config.yaml
n_layer: 13
d_model: 512
n_head: 8
n_kv_head: 2
head_dim: 64
d_mlp: 2048
vocab_size: 8192
activation: "reglu"
norm: "rmsnorm"
norm_place: "pre"
norm_eps: 1e-05
positions: "rope"
rope_base: 500000.0
rope_fraction: 1.0
qk_norm: false
attn_scale: 0.125
bias: "qkv"
tie_embeddings: true
parallel_block: false
init: "normal"
init_std_qkv: 0.0366
init_std_o: 0.0
init_std_up: 0.0366
init_std_down: 0.0
optimizer: "soap_variant"
lr: 0.00223
lr_mult_qkv: 0.7
lr_mult_up: 1.28
beta1: 0.95
beta2: 0.95
lr_head: 0.00939
grad_clip: 0.5
warmup_steps: 200
schedule: "wsd"
decay_fraction: 0.837
decay_shape: "exp"
final_lr_fraction: 0.1
batch_tokens: 262144
seq_len: 1024
doc_mask: true
train_tokens: 903400000
steps: 3447
dataset: "wikipedia_en"
Each number is 500 + 50 x the weight over its row's rms, rounded and kept within 0 to 999. Layers, rows and columns count from 0. Numbers have three digits each. The size before them is the row's rms in percent of the matrix's.

# layer 8 MLP down, 512x2048, rms 0.0433, rows 214-313, columns 512-575
106:570519581495471471505546580516460455477419510463485519520521560538532555498505507551510442570490461411532448511506479571466439539455543526554477454459558514550498542493493491566467576529620545
098:560550509480523554478514430497424424468432495490427483491495470561506447464589526520515482475510501485441511473550602374537489559480398532497445525537507463487431553525556389427527399491496492
101:572534496450539475572516521449474510494520530491470417548462568638554509464503455447490456494500578476491431588487532492578511479443479476469482501400507579533488486432529580518482464507527471
100:508456577431504491483571471514500599492505545473512494523582437446536560599511512526497573416493536546466549495557402554465532504504532511475517443540529451440513512525481475484520462488499453
097:505515499411443492427500504424511467598602487515494419460539502503560514539493442486481465532498567407446545453541351462464561519444477468491506443480458451504384453632389520426471479563491412
100:518465478535546545463486498454498563478478511499507441544410444558527493403556526455487524581477595535502545525514461448520488415491424465550457526511429510521550528490537562387490492498396523
095:517468433462481515536472490519534549530529497608455516550513442496478489507408615425481429585495557502538561482539467482410529456572480439559468510527494471510485417461541485535463539511516503
098:437553462524524504509426541471608590519499571508561492512501474497577391406448488423529440575496531449506451461560495463517531402509489481496591556496463479469597546471461403545481501491519432
100:563424521567538571597578455484504580481395475510547342456559496527503504488528467526519518513479420513447505523494576516495562458550547489527563500585470524480384532489458571598508461514480490
094:579395532380564556545416523546536543513473451487478465482589517482495543584383482506436415544466441559544483633506490403522384486540410497479586546546493435480569476401544538503513494473542483
096:593509399435564576517411559480553406544474483477531525444480438559413576457445477464523556519525422522577470522538457490593469500550473495443460485481558492486633495503510524432492592529538389
098:474514518548467516435466431493476520486349535573472382488493446362559422391542568453500462457544452479493523431460501521504523488507481495513463437505553460599510471460475507492527442489450527
100:481537530572486450394573424507519482555518521524536427505600497394517551555493465518492523436502511625443510451532499496516577466498494491486483485504426467497539475449462484507456532517413495
101:440486565414476499522589510476555420469590480509450560448554514414445550483457479513540475460513573388527519485447451457608497495496484537496403468521440535481519450336506468529460532479496473
096:444492544604499582516509435473471418563510491509547479467496454504547472470484516383513513526557461525534423480562516507520504584541486571509441475544455506492493470468467518491535591480455528
099:590492479542517369556497473456559502405506488537441412462462493471502481522608388543484493487504546526495489516481511460550566521507632465512508503459544505494605518557579559525438452471449545
100:493482571468539531471519566458530477522464486475541495671452475503565510520607533568481508487474587473459455504569512442482482515472424509489474486540495479549470514510582421491460476502535521
106:512509581580506539501530440601446494377534484526570507466550601556500510458421629538542526545545556484563443452485554395464525492444446516497435367446507474579524398446404488454557489527491472
098:452473478470534467516532531442563495449559451453484564462516516572488493416503494463486450490437570420504471494526488509520489487492522553498546502470458556434405467559503576425564573500468435
099:464526563638466516540511553467443401537500484502514564517490474570593550553649413514526504477421471565478556526504465478525510581420572475586440475434470427517434588544444541525478504531484506
102:490604441441522603448538463502483462423480567445500481493549432416546455510544500406504497546543447455574467457453500501376480446526570427513533498474515541543531468495484501565540469552576583
099:532503540572521442658465584512523462362472540512541569549537508543456404490420495517520564452482570499508544434454491434502539476480488533424464467485576526581539397594608497467515559519501504
099:503500555445474399557582476480512482482437480490573509551483543533500489534496446520455469481547396510468553572411451439559454519392499520486593523465552401594542409501440526664570505466466537
100:512474510540487470561497477416509466527501444607544466509543630489474589578467464506449438474501488455536491464452527458470445494526511546479457516529483529508481487427475562441491488525590473
100:471430596435495617504529481557489577443565535582558469510522541488497470501499426516564525461517485410522398488585408506486422524497530488478518552412556522516475455496396489594494475496464544
100:595513468484531582533506520645535616448488422565525577462492529455489530532513573503468374506550502466421398549465507470434520497532452460501403526499544541502426558528475496491537502509488535
097:462470402455440390507484530535533491581557513526456445499430508391516439500523530477551518492500464592558399591499532389536484497511460431457416442533498546587585519547497487467517505512559629
102:546456451548495534521532492552511479504463582409542447490472543452550527547555502518510520651497475589539573499446476615495471504493524554472557538487591576473493462502526483493598519495484481
098:491558573611465508536464473530420484482474525608502516459547526512608511435555528503489490450550564589540438477470466483465522524523444458473470377490528573523449531476558533520449470413434445
104:579519524464443511566517509530546533548484521528557476451440489466421504488556459468474400457508537547428507530511529421425536585553539535503481515430505461503485499514509503475520417460571499
102:469516499448480523446507473457519468507513453544480476514443533565419562542531569475509478429462493530544570537457536426557496514536471420549516372535485562536488550504515426492457507498532397
102:508511521539493446454495577408518420502510480528468536494474494396460464512476423432527474473520490538478504574489501476566442485556505493492476437557475479514519555475541570493573412589462495
099:485546497498512451510447519494507515453522424425488505501530443489543558516484378515561495535572477498497547543587572528607527471420536482522461456500467485578412508526575566543461478550390521
101:600439536517514481466518483490490501445529554455595527460469505454495532463579569475437550520457514422531451505418433438486477486523437465595456491393542515498472459387576484491421639491552450
101:459515493584432502536498569452413525597522468448490501474447427505499519463438450478495539460488425469407442476488518504471461477566470483534441400540511587496523575599552587463522427495483670
106:530584453521530420517529586485476459522570456489506556439570584482544480475467435538522504482550458488475401379537470525516593494551534583469425427429528528441566499492507472437515591438466561
097:480472589533459462486503499510518594520549572535529584561525506576559437626449517362461529552499504576539522621515521522407545544533519483495542581502431540446462490427458503499476509504486566
099:508401415517554372557500512558517410572490511437565482390486480492509502478506561375491458528513410506383499422468475476485504468511425443495530506571509559510559474508411446378481466533611514
100:465491449482514540467498557436370464558495612587534536524482506441528585468523561476469603461508435487523535578511541616577534493504480480585494485514467564482419478561472457584479347480474527
098:495459504487509602459539543479531562471589542501463503459498545408505503560503464578494516494477511543557521596438497533487535502572491484385471493543539455525471494459546462477516556488508522
099:537518397527476547566507519485418535432477496518459431437521507468517498445495459460480415467501487510540506495500466561473589548554412483417501559469455588540526515540432594497544492479500491
100:523460515530554570582439539587560555462538533405540527441490476515529529470501521463468512442541671456525562508460465501520474553510498535492584512512522528514404337476421582536496489467495368
096:563520425620484537572352546530532524508524523542478388465528507507515478499516560439507503556443504512445577461507485583602446473561544435459509579441410518484504493497511590503467539528502511
164:592506513439594483472479515537473463528481519495494541539410546524412514506474526529542510547452493504486461484477492511555492274529442488507521542587501426580498520567495511498489511435475492
102:505417496474483587372502570530516446536554596481571515473468466500434422435547475520519544552488563527491453529503579467533473601451427478542514493469517482578636473580546415471537470514579601
102:565474486523557415478536468445433460566532570557514567557555495448493521462475491516455570544451532534529437418487551560578591558507492483500537477502614508490484508476497457480476495495437542
101:544544385519457424440475536558505579475565551531538497465475505607464508462459509456519560556548475538579477551534542551433590563541537479569461551477474509467460570467509478507524513482450555
099:575501516508485599465481562575424532556450537512508455515516456506495525449465487476491520440440380557489511489484490456461459559474495561571483468557349533431542458504551425481469348542616487
098:546542446589578432423484534524393614555424610547549509497488453529508534519507458473561572462494480500534466501546413511471589508517494511550596471564429541527478461638438441463527505429527485
102:445501481535464582459548503504522520513532442488516513471500458546522564401436477501469446488527484505497480411467479499408470430482526494591412525508508530523602574545550585444507546479537480
101:526481489637515455539416493469429529512529537540514435424538577505582461475531481435465467484550586387498478418494483525498395480565427495527482520468517590483611561488425507483568547524527434
103:472572555444559559492489487499446547576511431532501530601441518505454455486549550492474531534405545436442561542516499457599525498456481493538509542478455452582451423493492443515500620511517406
100:560517475514390526567445548522522429427569498509561461552471540505530529500562465454474500550478495502521483425468496471498565489411548534567525473445472551531571518521620591470519426508528462
097:473467584498569461558542457488453595501558434481538554499445386424516481592506606444527536521514447523453479453435396472547520457539464509474521576544442442526541494526606481535498492515484540
100:530499478527521402444540495450481512587513420518555450529437494504465526476422521596500445440492600420518570415543615533587445519516373456582453473410410490451430482466519479509549459493471546
101:514470417506573536493501527578425468469447440490553510490552463457395468589463588451511502499541466466575418497558465449518447510553418577562518610471458563458512470593590488461491472491485456
103:555568544490438468477470478532472504530440537528542482501465481544463543371493542460466519573479501467510440502415547438408569465451465555620471511481432442622492471494497544622542456520458418
099:466575459471492446545455480563442456467521520505500590460488523471497536468470590611531491559444601512494507429486559565628490468463470476495451483498492438569484510490555596556581436552458495
101:408498576507574504550487453500545400543507561478504589545457514532442508589453461487522472557504506485506529469564583532486601480401488483504365504402550529428408520534668538625549495471524497
098:493446510487542507529527537522549523520558511492463439594552469574564496515499537476543512437541488526523549503499451431526398500516491511479480441619601503517542589460542502546501530527438543
101:500469429516596582540466460487445555502517510458584556476499535424552494625550508479489407595509446478496394504532490552560438604496524511454419485511534550491534425497391500459412509493487485
103:410498570517459507400462557600517548430483467482432417524507466609509452477535533584557516394520425463533448429524509476499561478447566514526552569488453446485552433556513486531508471496491419
099:491394504536406577628595495466523478510460541500476541558528462545494459520419539622545494596546592551610523502596427420523483599441585565491511479524619527441561508460564370512505527478554453
099:502488465544471508556536613558519498497455515491467510516437486443528425557513485420546544603440443625533475474516422472499458546452457470455559482552454510551518521508481454380523501589467561
100:448436532494525581519569539529566456615547484532509418450441496551427496518514475424594469578480457492488499531512519429603558495539551460468628609489499511492436577545508500491505491517436554
102:483482517571467457531495460519438467487456611549476549470495520534508576531471534516537496394481522511548517493588557466408448532427526447524493488503457495505546595417425477428535555442582474
100:479413441499632505480562507400452521596484502485536558576501568582500436505481452460557528470502513587467521494491428547485462513565486517488563481502532471467580401485541529449535532530497518
103:578500537434440517608471561585602461466561448464479526473493427581453422613494439510531466518466508539483561605508519507557477532472512546550558560549454555469542478514464462523525519512557576
097:492597534572430405513461541451491490443556505484569449458547414507471486497524511592524439533540543438506475547514529560505523509505536508425562604469464522536477597451477493510454592564475538
097:531502515554482517538506587586593518531512515522394478503507508412437443541441488533530525575482527499579524392473543536607462437513448490502401618538484449482461461540494501469423513584450497
100:490542453545431559526518534437451529530421534508480532507468382461457420473461557596526543435531553538502517424502501405553415519485541541499517467492438541507559582482454593545504573509507512
105:555498512439615518518484468497540519532457482469383575479562519458507557483510554455495526492505478487585389402400494553510508463478489492474426487557529431472540563450465455466489508465519396
099:549509471442493481522532541466525501372602523465538554497560495524456544602564597356473602479487501510607497460497459483475559589622541476478471484468456583512542557492407540506418550540581637
098:557572474457548486541552585523540471496513436461393472531494455539513489574482514629429559548474551551489600533462597529444532492541444527566463537587561574497558466564525492448501486524481551
099:587505470500497430550606491552451565478384430525681410513518444548577445604497497383517579534561527496498536510534517531416448434456518544557505508485469502442467567557516429476533509508475488
100:444527473541423504518507541506516532497511517486477460476454467579541469499476552499499533521529472562469465468508475503388567471521538501548467502482464431488437489599535420485519496486561563
101:460554570527448661564456473454576413582571439470485519584526388440479388497505559553509471545577517464497511513468465391525357495459535551559464521448585454508476494534495555488513469541540570
100:539413509571586550549515549607518516551563463529423454458422430511372529586477484644541509499541509525467557534552480457599481541426431434509544531443482574485492534516507597464460524520548543
100:536454476511600558542532520569573538507601435525423564497427464468566543480486429504512537521443595521434434527447547467492496522517411507483512461506468409514511511432544550574515488506495439
100:513496527510458532406445550539510508554518381429615516519506487547560448534428573449519523526476489513582525456530446499547494490518500486451513490472516526466461479417566492594525495519472493
101:411523485481461416492491561394416550518504491490499511514365487488604449538471498630491493533413477489483529525607537466534600534415494467499504437471466438552463456520452491462470513520489455
097:501526522535576510495460502522427462463575529509509586460429488553483514560425521519475557541501535535539456567492514509473536415563484506630463511473444467477529521568508451469473520494558509
097:455515495472461420510493525573459487555492496543537495442506487452452543476468611552508541505476482499504509560582523568457472478485474472592539505492436467564482387536532513515545492544513523
099:440616483491471477488439481545541561504475453552478507515556460479570515582494552453545478424413458490460485506535431446431563551397419442577488485539546565551507575457480559548504432497425541
101:472494494527507558420452463444436536569496488415588428550587493432534461543477465519513366438475403558527514420451450558516451420494575491574506507584470581436552529493476520412501578513492523
100:518571523466644466553568541507505490550450478600527409489517402448451436570514458474478523525487464519468632420543472502548518511488481558514576593511550520398491479546477494450510530490560497
101:519520569526469453511402406428415547591580485511503432565517508433445424565565552434433535492429549575521503369456549524500601403473528484557500541490509476511459419471506540500574484484505439
102:531505603517461536506492466383405519556545580524523460413459422508574515513434465469495465589507584433600532483536553505468535510506504453507482416530555534483483469539479483469515456483420493
098:488505526529546429524451498452528497507549474426512430557465552555523407524550396558508519535460518525538498490560488456536397528489479487569513518596471435479456519487542473444451513521490496
097:484420461542540520468473467465504543413471500443533459538477618481506486484541533444484633535430545519465528477490436468521506419482474515459486475445494562499544506463482572543483602450456533
102:461496515564440528462521489526466470490536486479376472523518464549538425461458451529477565552490549627606494523525492550447524466431452516456571498426504534492469525489492593459507578512392469
100:496484466459481520520466539557484513560456467475542498551496581554564517491458549469539470537541497498524502453479490452526420552453503483447420420501419440594479545513485469460611417544454561
098:546545453517533553542628463357520493384614527390572487508489428518459550454566538501503528444460491491464417547525473502491572457548565488505500490576569561532441582457431469505477429466570529
104:501544505554367487618510569540474569397533571523553485400451547515554451549504482498499503518480531470473427540450504533534488431442435458644492468492475474459548458509566525529539513505517433
101:539586423513490529571574487488476416564459595487546570535496503429494517409507511480481478472471465488473411481517555501472465498494566441506459464462550501495439546447468486426495488520528539
099:485523464534551403466455557482424498555542527500454551406501366441499446412592552475456552587421405520523556401532454464520406535399402457428454421504442430584496592496440490537424443499548580
094:543611472506503439485442476543475553417450458455455489463468520466444557494478457446486522574468479522455528497394457448391530536465495552517582440464619525448510569402509493514525467523537513
101:562495518493513480441507474556460528489526533453618531513587466478490509555461555479439546521464503555519512457489451471525530543534562507397502496466516494440528410533527522506529508464521491
097:484524566464590443427481460450454478454443468450583512518537454476492559549502465558486492566487511538500431419394517529448402509467461484534484462578561557442601551523439534492467591497482474
101:526429516562548513513560462562555514536418467430525593535446517455568585464547486460485490495471543511490531457556586509466443549449439537523586639492524527428598489477493527439494386477618480